Weights of a small transformer language model.
Size: 16 layers, width 256.
Architecture: embeddings untied during training, local attention windows, gated attention, value embeddings.
Training: a variant of Adam for these matrices, 524M tokens, 7787 steps.
Each number is 500 + 50 x the weight over the matrix's rms, rounded and kept within 0 to 999. Layers, rows and columns count from 0. Numbers have three digits each.

# layer 11 MLP down (transposed), 1280x256, rms 0.0668, rows 1074-1086, columns 0-255
508473533416519487558459529570591540556532408512582485507501405467487519551515485593594468441559438391429515455519563514579529558560561322450527504442451539379511522515504517489494506431335615444478523493565439473394522580470487464488425543499382499504523386478503551505409544518452464416359578479477533563477430538474481595508610498471547520389484435474527540465390404496496574515477521585554457556492443465432592629570535394606481504441478542485311609449500394541380473503510478507592418477526397419531460468503397581459563411508372501582538465547440408591453632399538504543467442599512537592557441476511555503469530437476574541449495542637501627588524551571500507418478500496448395588405378504426504407520473608488545556497446580482484564464506504436533618441524448
555539491479537534571513569563501519583533520430487520551383537430573603513585525508465434574531535437463485474638479618460483546596524447459489413470500485484474567550497533523549595367540533515502487560479515338451511512483486540503468572508538418457456440527395472561478535544528414464492451474525442482577390521551549469449500607470505343528456504489435509488522581487572501588524479518463449570456447455482525518516478516480559513481506524530411531553518480456498514577559564503413511418501459419471531537452551401493609568472484528441574485396506646510401494493555459537480540481393486533485480472571483589457637509539582604512431641546492584440582473526595310541474351456501485495515475501456533475516541524474476478567451528495491525449443538484451471474434519
478421489485583546478515435414454460420629484558566550479517469483469584453466596496450487424431425468420455524547482567555516488456484560390452443538512480470471535414492552551524538614474421496567435497437508623301471421561634467513548417513559517435499512527523622568533484354462508451442500494532505479527484486497463513451549485593523539536499507512514527510465540466511515481475542400499526446506569500501503444492544565385513517486433548538661455587619498572437523481537484539569384556529553547548481494521508440548454503572482560442570477587438501560529458471475576455537473443411466512498457449433603525425532489492486480512544453526527461424485453487611520488467485551516491433449435436557411543527408503544613450544471469513445533507516504560522626497489505
593517467524512483521506488554417444511481527493487593604494561464440440585495529582535497518525540488498516476391543421538481528467448499447579516577559489485641415457433492528527450466543468443512483533436550616411504545509485521461570531495427542367535476448541477555476516422608475435437464551524554515590429503474402601486465427480520421497529440576446445523409584366566493497613556505443455567531575498363557528518478470403487489618488591358591559582583490565570468519599495477490496518577507451476550407599541522549527535526502378484505506469543536558481504461480582481457589496492460640420535516468544465540452495588579458408514517519487508476588522546596450559532595524531458491568515629452544503553433528577488578459533460527488448518422521571521456424402507
463412437424492487476639468441616460418458642537474462548493511544429489556450443573505526526493514554629474560662462465466544463553492434525460476582517485556549523427526474568582482504485416472501512504528486445412509447582477471522492537483577565446469591538465534531509504477416539445518507510514596528452513492502496469506426550567418570397482510557439471521421520561445502476518488458499481492412435564457436530541406473419542546542510527482712536528502457582486487500487515418489514469451443473469468574472546474557469536528426456508565494548510496509455479488420512490454520514374496469455543522524636492411474499567496511516561560570403459572533582500489509419444487534528504384543522505476440553417581458471439496535496496520514379554581496515676536457493424
507506505509477480489511507493508505497509504506508499498509499517491508500493489510508489499507487500509509494494511503516500502509539484490521494509506487496500496505497501500500492490502500479498495503504515506501483500504486530494501488492498497501505503478495499494498501505480505500477486487495501522496488496525481513499493499506505498493487501520516488507482523497498522499498515490509519503506494496496496494520500499503469491494522501506506495504496504496489501500508506458518488509489502494491507496489501516493497507502506502495495499499502499539501488500496504493483491493486467501492497543490498523491491496501508485505500495508503498491496507518517501496506509512508501514509523493499481501489503496490502514494500499502506489494495494507513496521502503
463586504504434459491530561510550380489585461474525434470568583603524604492410373490420535423492525471509477422380509498525548484450474505490502493484467473496465555453529541442440445418635560475544452547518558346524553478493434540499400534458454559503427543459477439487565439485483488520465444486533469522498563509472517635534480464478504501416432402495526478509514479473547532554511497418511524470522554460538519445509418559473486365588475498530576514572602504554562534557509515404495472579412447497334578579458479399415436405467470572447496442489458454496581411402445520529492538520420439588549580506499537533537608558546585583562531477529460486667482578563506541452514398543543523439433480545541514509351523501551541659489530551538546534513510485542537587591376471
503427454519477557605537433518452553532510543487457538526535364470462501457493435448551507481476585426497437523402539399452539534558479448475527554607548442364490497522395479495511478486524489443571517491554514580486496474532502472471439410537456572549488476414492490494514445415561520494539521463465468473457482466546600471471470559553465555496491444605386491537492491534484541473562483499467485436417510511431551423493468488425479450460555484504577483557547404551501488502498565623480442450499468505495567551429486557542617570530479514529514526541633486523496512445448476546501383512479554441482514470498553432502491511539463511476397506433486479510430480444505418526421454494521521506523516467503486463537543514434435522558491424534580474432577620512524521514502494
498495501478515502501490528501497463545490506482499515493512513525514503499521519510470503520469518474496466520502517504509511512497496495520452528498506463504500498513538504502472507497487514489516497508497495481496491495510500492450500497491539493506501483502515487507498501492503507505508485503495502497511499494508491520498490499507513502490489471501506501511508463508462482495511507458529518504474502501507473514503477484498504525462492506491505505498488497493513500531493504500510510498529510483551499513509499509493501489502506476521510522481483512478506498557561491517494496492489522510504505496482494473497501490514533503506501479492482478496492492561496505502535496465490479487496511493503493484512488494474511507488505468495549496501514507509479512477514479
526408445571483548505420554535506456499486466540528583563430508669541497501566654457537450462472387426476464507406517511414467456639481547564447578610508457545386579452572457520541458491498441534472536428360508325408484520378427500595561619435512410601514449598532570518538498443489560447476511563532435453321465575628519534441550489453419373511503479514481431447505623472551554457488511465477549544465436566575611519510543440498478671530543552590526448486413581640562497421510516435484477578584571607558572503562441609514351448580592516463515513483498634457535441527356576535439542554632434634461430572545402489418554586603604510475451430562519565546477497525493495552568523514511486497397394517346484585601445628488549483538618443405514537446473544557451411519460652
499436474479426498535520553546408480524544513486536522537506473482428512539523410493539543556453502540499496584467546467538494621536530516536585540518487447569437420528516529445519489487505496488500443528473542393427486463465522524539565603424542467468444480433630492458507491555482568545426574450407429427511571489444499454569464462493488463520476581457565457506504547477541407467501470480532464533495504483457492465539472548552500487443543571519584519584480512475464515477433615500479442467354495494448598465495524388480457477479441480543514440512462517482393482512439525527454484512508498517401623445411445572541420557433542536510512504445470510470471465545467511480454506510513512516522498458499490516513565533459500481449551452573540519556562617524477485602446498
497483503473489537483522508502502475517423489493505471533508432511510547557513442490450496512513482521439470531528503455539524466486533454547499527509506539472493522522485471523485478476456503483446496498506516526491537513522496505500490518549508509539500476478478473518462455517471510546472492427489481522503498492522527555565512529478460525508500419524539510518511495514506526518484481515517503546489501489473495510525517498487502470519505516475502462544464523500475528533524534453560508553469492533525513471526505518497492503555452499511514545519507506451475543405544467490519523535527521525486496459547485470470530489520497508497516458489536501471500502496536471440518524531495549522514492470491497513506516545492498521478512514499500490526500512500470485470523473
500490497515508508513458526468464485518475495519519490526506477513487506512490523529526488510496496513472503498519482519534513483474490477463510501508509504520495514509512512545479526517504515503489508494493487505473482529492514501515496505490513529484521525502480513516502516486505502482476496494464502500482490483489524485489512506511497478497474483487498487484477502455485466486502493470475489506519488518510482531497504509495495514479498511482524515527522509477503493502517498492498450506501494500476494476504511472496497498511523468512494497496484504499457506497495517489526521473490494489521478509484516485519529524473476509477475491506481495484513491544529512510494489528520501516471481514516468520515476519509499510495474448527471506501510504475516475483487500
# layer 11 MLP up, 1280x256, rms 0.0693, rows 1075-1087, columns 0-255
544517496500360561453534469528472601544488462440441424486476587415477444474509489493609530532517488419510493415489524542467506536625462531457437456490399487499523553508447513471545486502665471467501391445524481468492523388586554536482550505535451464534467499537516503677506575504500397407411477464460477508558491521547486431540473472488540443500538509490470544494417543528539499504484449604505522594372464399511538417504508534495545489511474552511467491453528470469590571439374522544497514423508491469505518552446542464553508513494493578492413455435501474429488529495513396452450547545474395529488533505614409548394560473579470598512429545554385599545498467469514444509355508483478560525479420516427446499463522423491398406454509569445500468544495438570550407568518493
445545409539561546524543567463490416447514567557481585470521505513513472484474563479459475476468470564520483521457487435463438456446467512523483427433448476575529498588534571635432378470557473438502425571457445612531585534529512587424471571600551560491430632606539469588442463431533489465544462492576611369450442488461505405558458469546511577486485445538472494496519499421547563547529537443399475520506528487534499407514459449497517471491483553451457498523522549519490514561445441419591461531375462497476517535534476519490615438475579534427498505493559418467427592492446496487413561651423404492568603491469506504573415517437552503456528490487474579493576544440514521519481461511517618524434507387597475565439554519512506520461432499498527447527557532561486429502514500
515546455578468464484607485547556445444481576412552481489563519505352431530450593533617594425535616510526479495451613457550543514622514603474533461439600541610526614545543494508504514557527384574512516496506408643514418472415497572530501530489550484533432519494593333526437383404550445482465552473537508568570485429506456412470385474417513504490467511479463468439537501462476543494502461474448521517526601512434576394542389447494534373444479512475477482548471477514554509517578523516593480453568484421566551558443587552523525494427565585467448594574524478494480530474568448453396636527464375407455511535510399479466446462485416521361498536527459494445540453500527576510454521534545523548502511475490531520522471526598540568596463519570528459504489495485526455478479465
469488400570403423492558494488659505466498541492420460439484548416437496502535498495492511492506495532565487467450512472523484546480570548555395458540496554478448562391532538536492533626586530544542577515436477449558513448478374492494454575484482498465475636434431475538460427535495521410385483473470458490536527401516427430518524561469455501486553485417492581467604502442452512437514310520467582550642544458535517530538440433451487439503597494463467436410469471556496504548524512535473497479582469471467521558435522530598534513533543420559502519495551514510492510446503506485584453546449411401498465497534540495378498523553510525495493535572516534609447511446460448520430610505400452485470448373494514404567505514592487604467524616523419360439512569506465501480550430
485512497501503508512475491499529494495508469475501495467508512494500462480489523494501494489492524505479508505483516507525507501500501510484500509498495503499493501503506506500469500506519491481499496500496501511491508491495495494500510513474499473537487509500487484514465502506507476487501513497504496529507511481470476473477486475509481493507511489487497501509502501502501500508493488504491513486497506495506526497502515494505502494462495454497458504495514498497502520498503493497519510491497505496498499521495492477492523502494498506495499517523497458499495497500509467522505506514496482490502497483483479476517499498490512495504500493510498485504490486505495500494489501504497518489502522503496500497491506502506499490527511500497471487539498506535494443524502497
407543509592480450506501501498639494481466440489458428495566472549411534450357501520443444497514449538464540464415475466497443481530470472520498493543509513452532564470479515512479522601409434551382450576555552461535549436473461521439536537453470491489437557489484444531452517459484413540512385485415512554657579536473521506421515463458392484478525503535570546507528359530556477528600481599417489440507545529541638498440419581456575413578606449491455529609496505569493458535547617492518609566501587511445498546460470520420512468578381483496342462500576387511532568437484396520566609431499338579545486586521432465489504499478545475607518550459565466462407514495567617401507544404567576534517448476493545516426455525464523481435566574473479509512510479476570470472468504
415521485514477493596523511546539335379505435422416495431594498540419469417499485429580483462443416474502476491355565485455416422535478503475522486485417482509455460542571509526509607471515570468531597473569530469528539477552476531487470530536428573446438490466557461491519490513460516449530539515465392541558480552463531540484492484570424432453496520495509533484550425557552452538499497478541475551355444520530474464451477485471598473514511455468459465411548526498481595544518548523593527464431543550534520563403414417567518591493454557455491513515599449523488566419453498599464496513500488522414437443473461510472476500482433513530505502476541545595454510482491542572493531520562468589529575470407461497482520454473511502491546534495498495470509525501485436532475533
493511489499501494498503495480549474503488500489506501488531495458487487491494506502508490497491499505483480499464510503520507504504497491493464511496492507508514498502510559493488487491521505490490502521510494516482511502481519472504498505488461496528489541501489484505491508512502457490502454491504478509515507503483502462499500502517499502507508466499482513496513478495508508514500494496486522495501511497505532476493504492505512506492507497521450493471512494497499486497489489512549530495495521499505490547482493509499510494494492508469503505499501464505465517500502500498494544508500495493499505489506465487506499501494508496476510488505490551549461506503498494490486475504518510498497502500510508504465508500514491498528492503500437468565518494506500438501508453
576560481564514632513514413535467513448496440441507533504548557372492403471459464467597575518529529505415517551328582453540451439567555498534547604533566580539524505514509636616518524579509501552429448475466447639529508620492673558605584481465544534561440486473525371476430494503464484474557390584536434437461463405660596490424520575452482554441536455433537474545466473502419625561515427575409568449481483437505550458559462559517456446417437538602406431475458430633444522433422542489634527531661537569498518517493525585507476431439543498439323538478503541467569486496528483557497495374525418609402414486453305371452390501474531531382511403616489508616327478485465458440511514418519436604495452540465564683444434522550563511512551429459363429466516367500450363530594508
512534569444410483457535479583581443481486498481482519502465523581595487491538538480457479528482474445465485500457450519533514510430502524591423478506482495490499547495433605509485595573494475475441556572509496490471519533459524482450468593496461490489409470543507482516491564440489445520534480429549588565460549495457419431517610469551534559499579524507513532538458432486506429567497440554461504444542494478509484533577435532440484401455472446529465478504598473578508497567474532427578528491536556380530528525487476572485424547497388476468485632506595462544528518544467445534491483555388489410520531454503463504415442510538574389527471516601421467493495470509444530518554474525462459527550466403451547572549447448484432462509480458423484517482434508523506485495548479
455550509530488528495475479527532499517511487474537513470547507475489473447511560506504493484509534463486485504498531523518499516503511525494474496475504493510526474502490521489456498507479477477502483490459472521499527530521460506455533496479490516530502513517462462514454503523484418494509497460497517521518483443460484487493477502511494486504515464514437508508503488489508476476506509489444491484477521487519556462512462465531473495491501486528428506482509477477517506504478515476547524477520522471470494571484495505523529514479498481507508472499507492486472561488518496507481557539481465482485498486484485457515500493454499503506501478505460516518464502508495497505492486532513493481550508491476513497482509534506461514537495479478449465506533489528485437576506455
498514495521492504497501496516505480472510455483514498488528510492509482458491516503510492482508522486494511502473489525508516537496492496491485521485497482489502509477500518519487521513497468499503470495497481522504505516492498476499504502524509493519496518492483484525467502527527489486508490480488505524498505467503506478485505503496475492496501495478498501492500463504499509512518483508464517498490524503504537478520494507491496484484512473501428511507491510493485495494477493497515530513500504491497478525518484486501508522496497479498494500530511484522503507476496496536500510501512492481502513488496479481498495508497496490502512503535468512528476491519500483493501513483518523504515507478513530495499501495492483498531480498490489468508514497513482489513511490
484510481552501473533502510530505500494507497487512470419537496465499473471474544530496465516491501483498485509467501480500516518484499513481487510500496526489523524511521549576465492557546477464474503532526527524474471536487517490481487507477487482504500557497478503507460517501490485493494485430505510526485523484494482474490530500517493519478537466432484510500531469466541499511490468523455524507505478488521529478497486520511475467468486504529409496508549521511460517519502519483556509485487501473486495540512464485545482487472486524488481457499500503530519507517507477480507585500472507476546509480490431436486504502493535501505510459517461496509498508517489513476507487495538504492499528498531470502530536534524471490540452508510466491513509481513488451512507430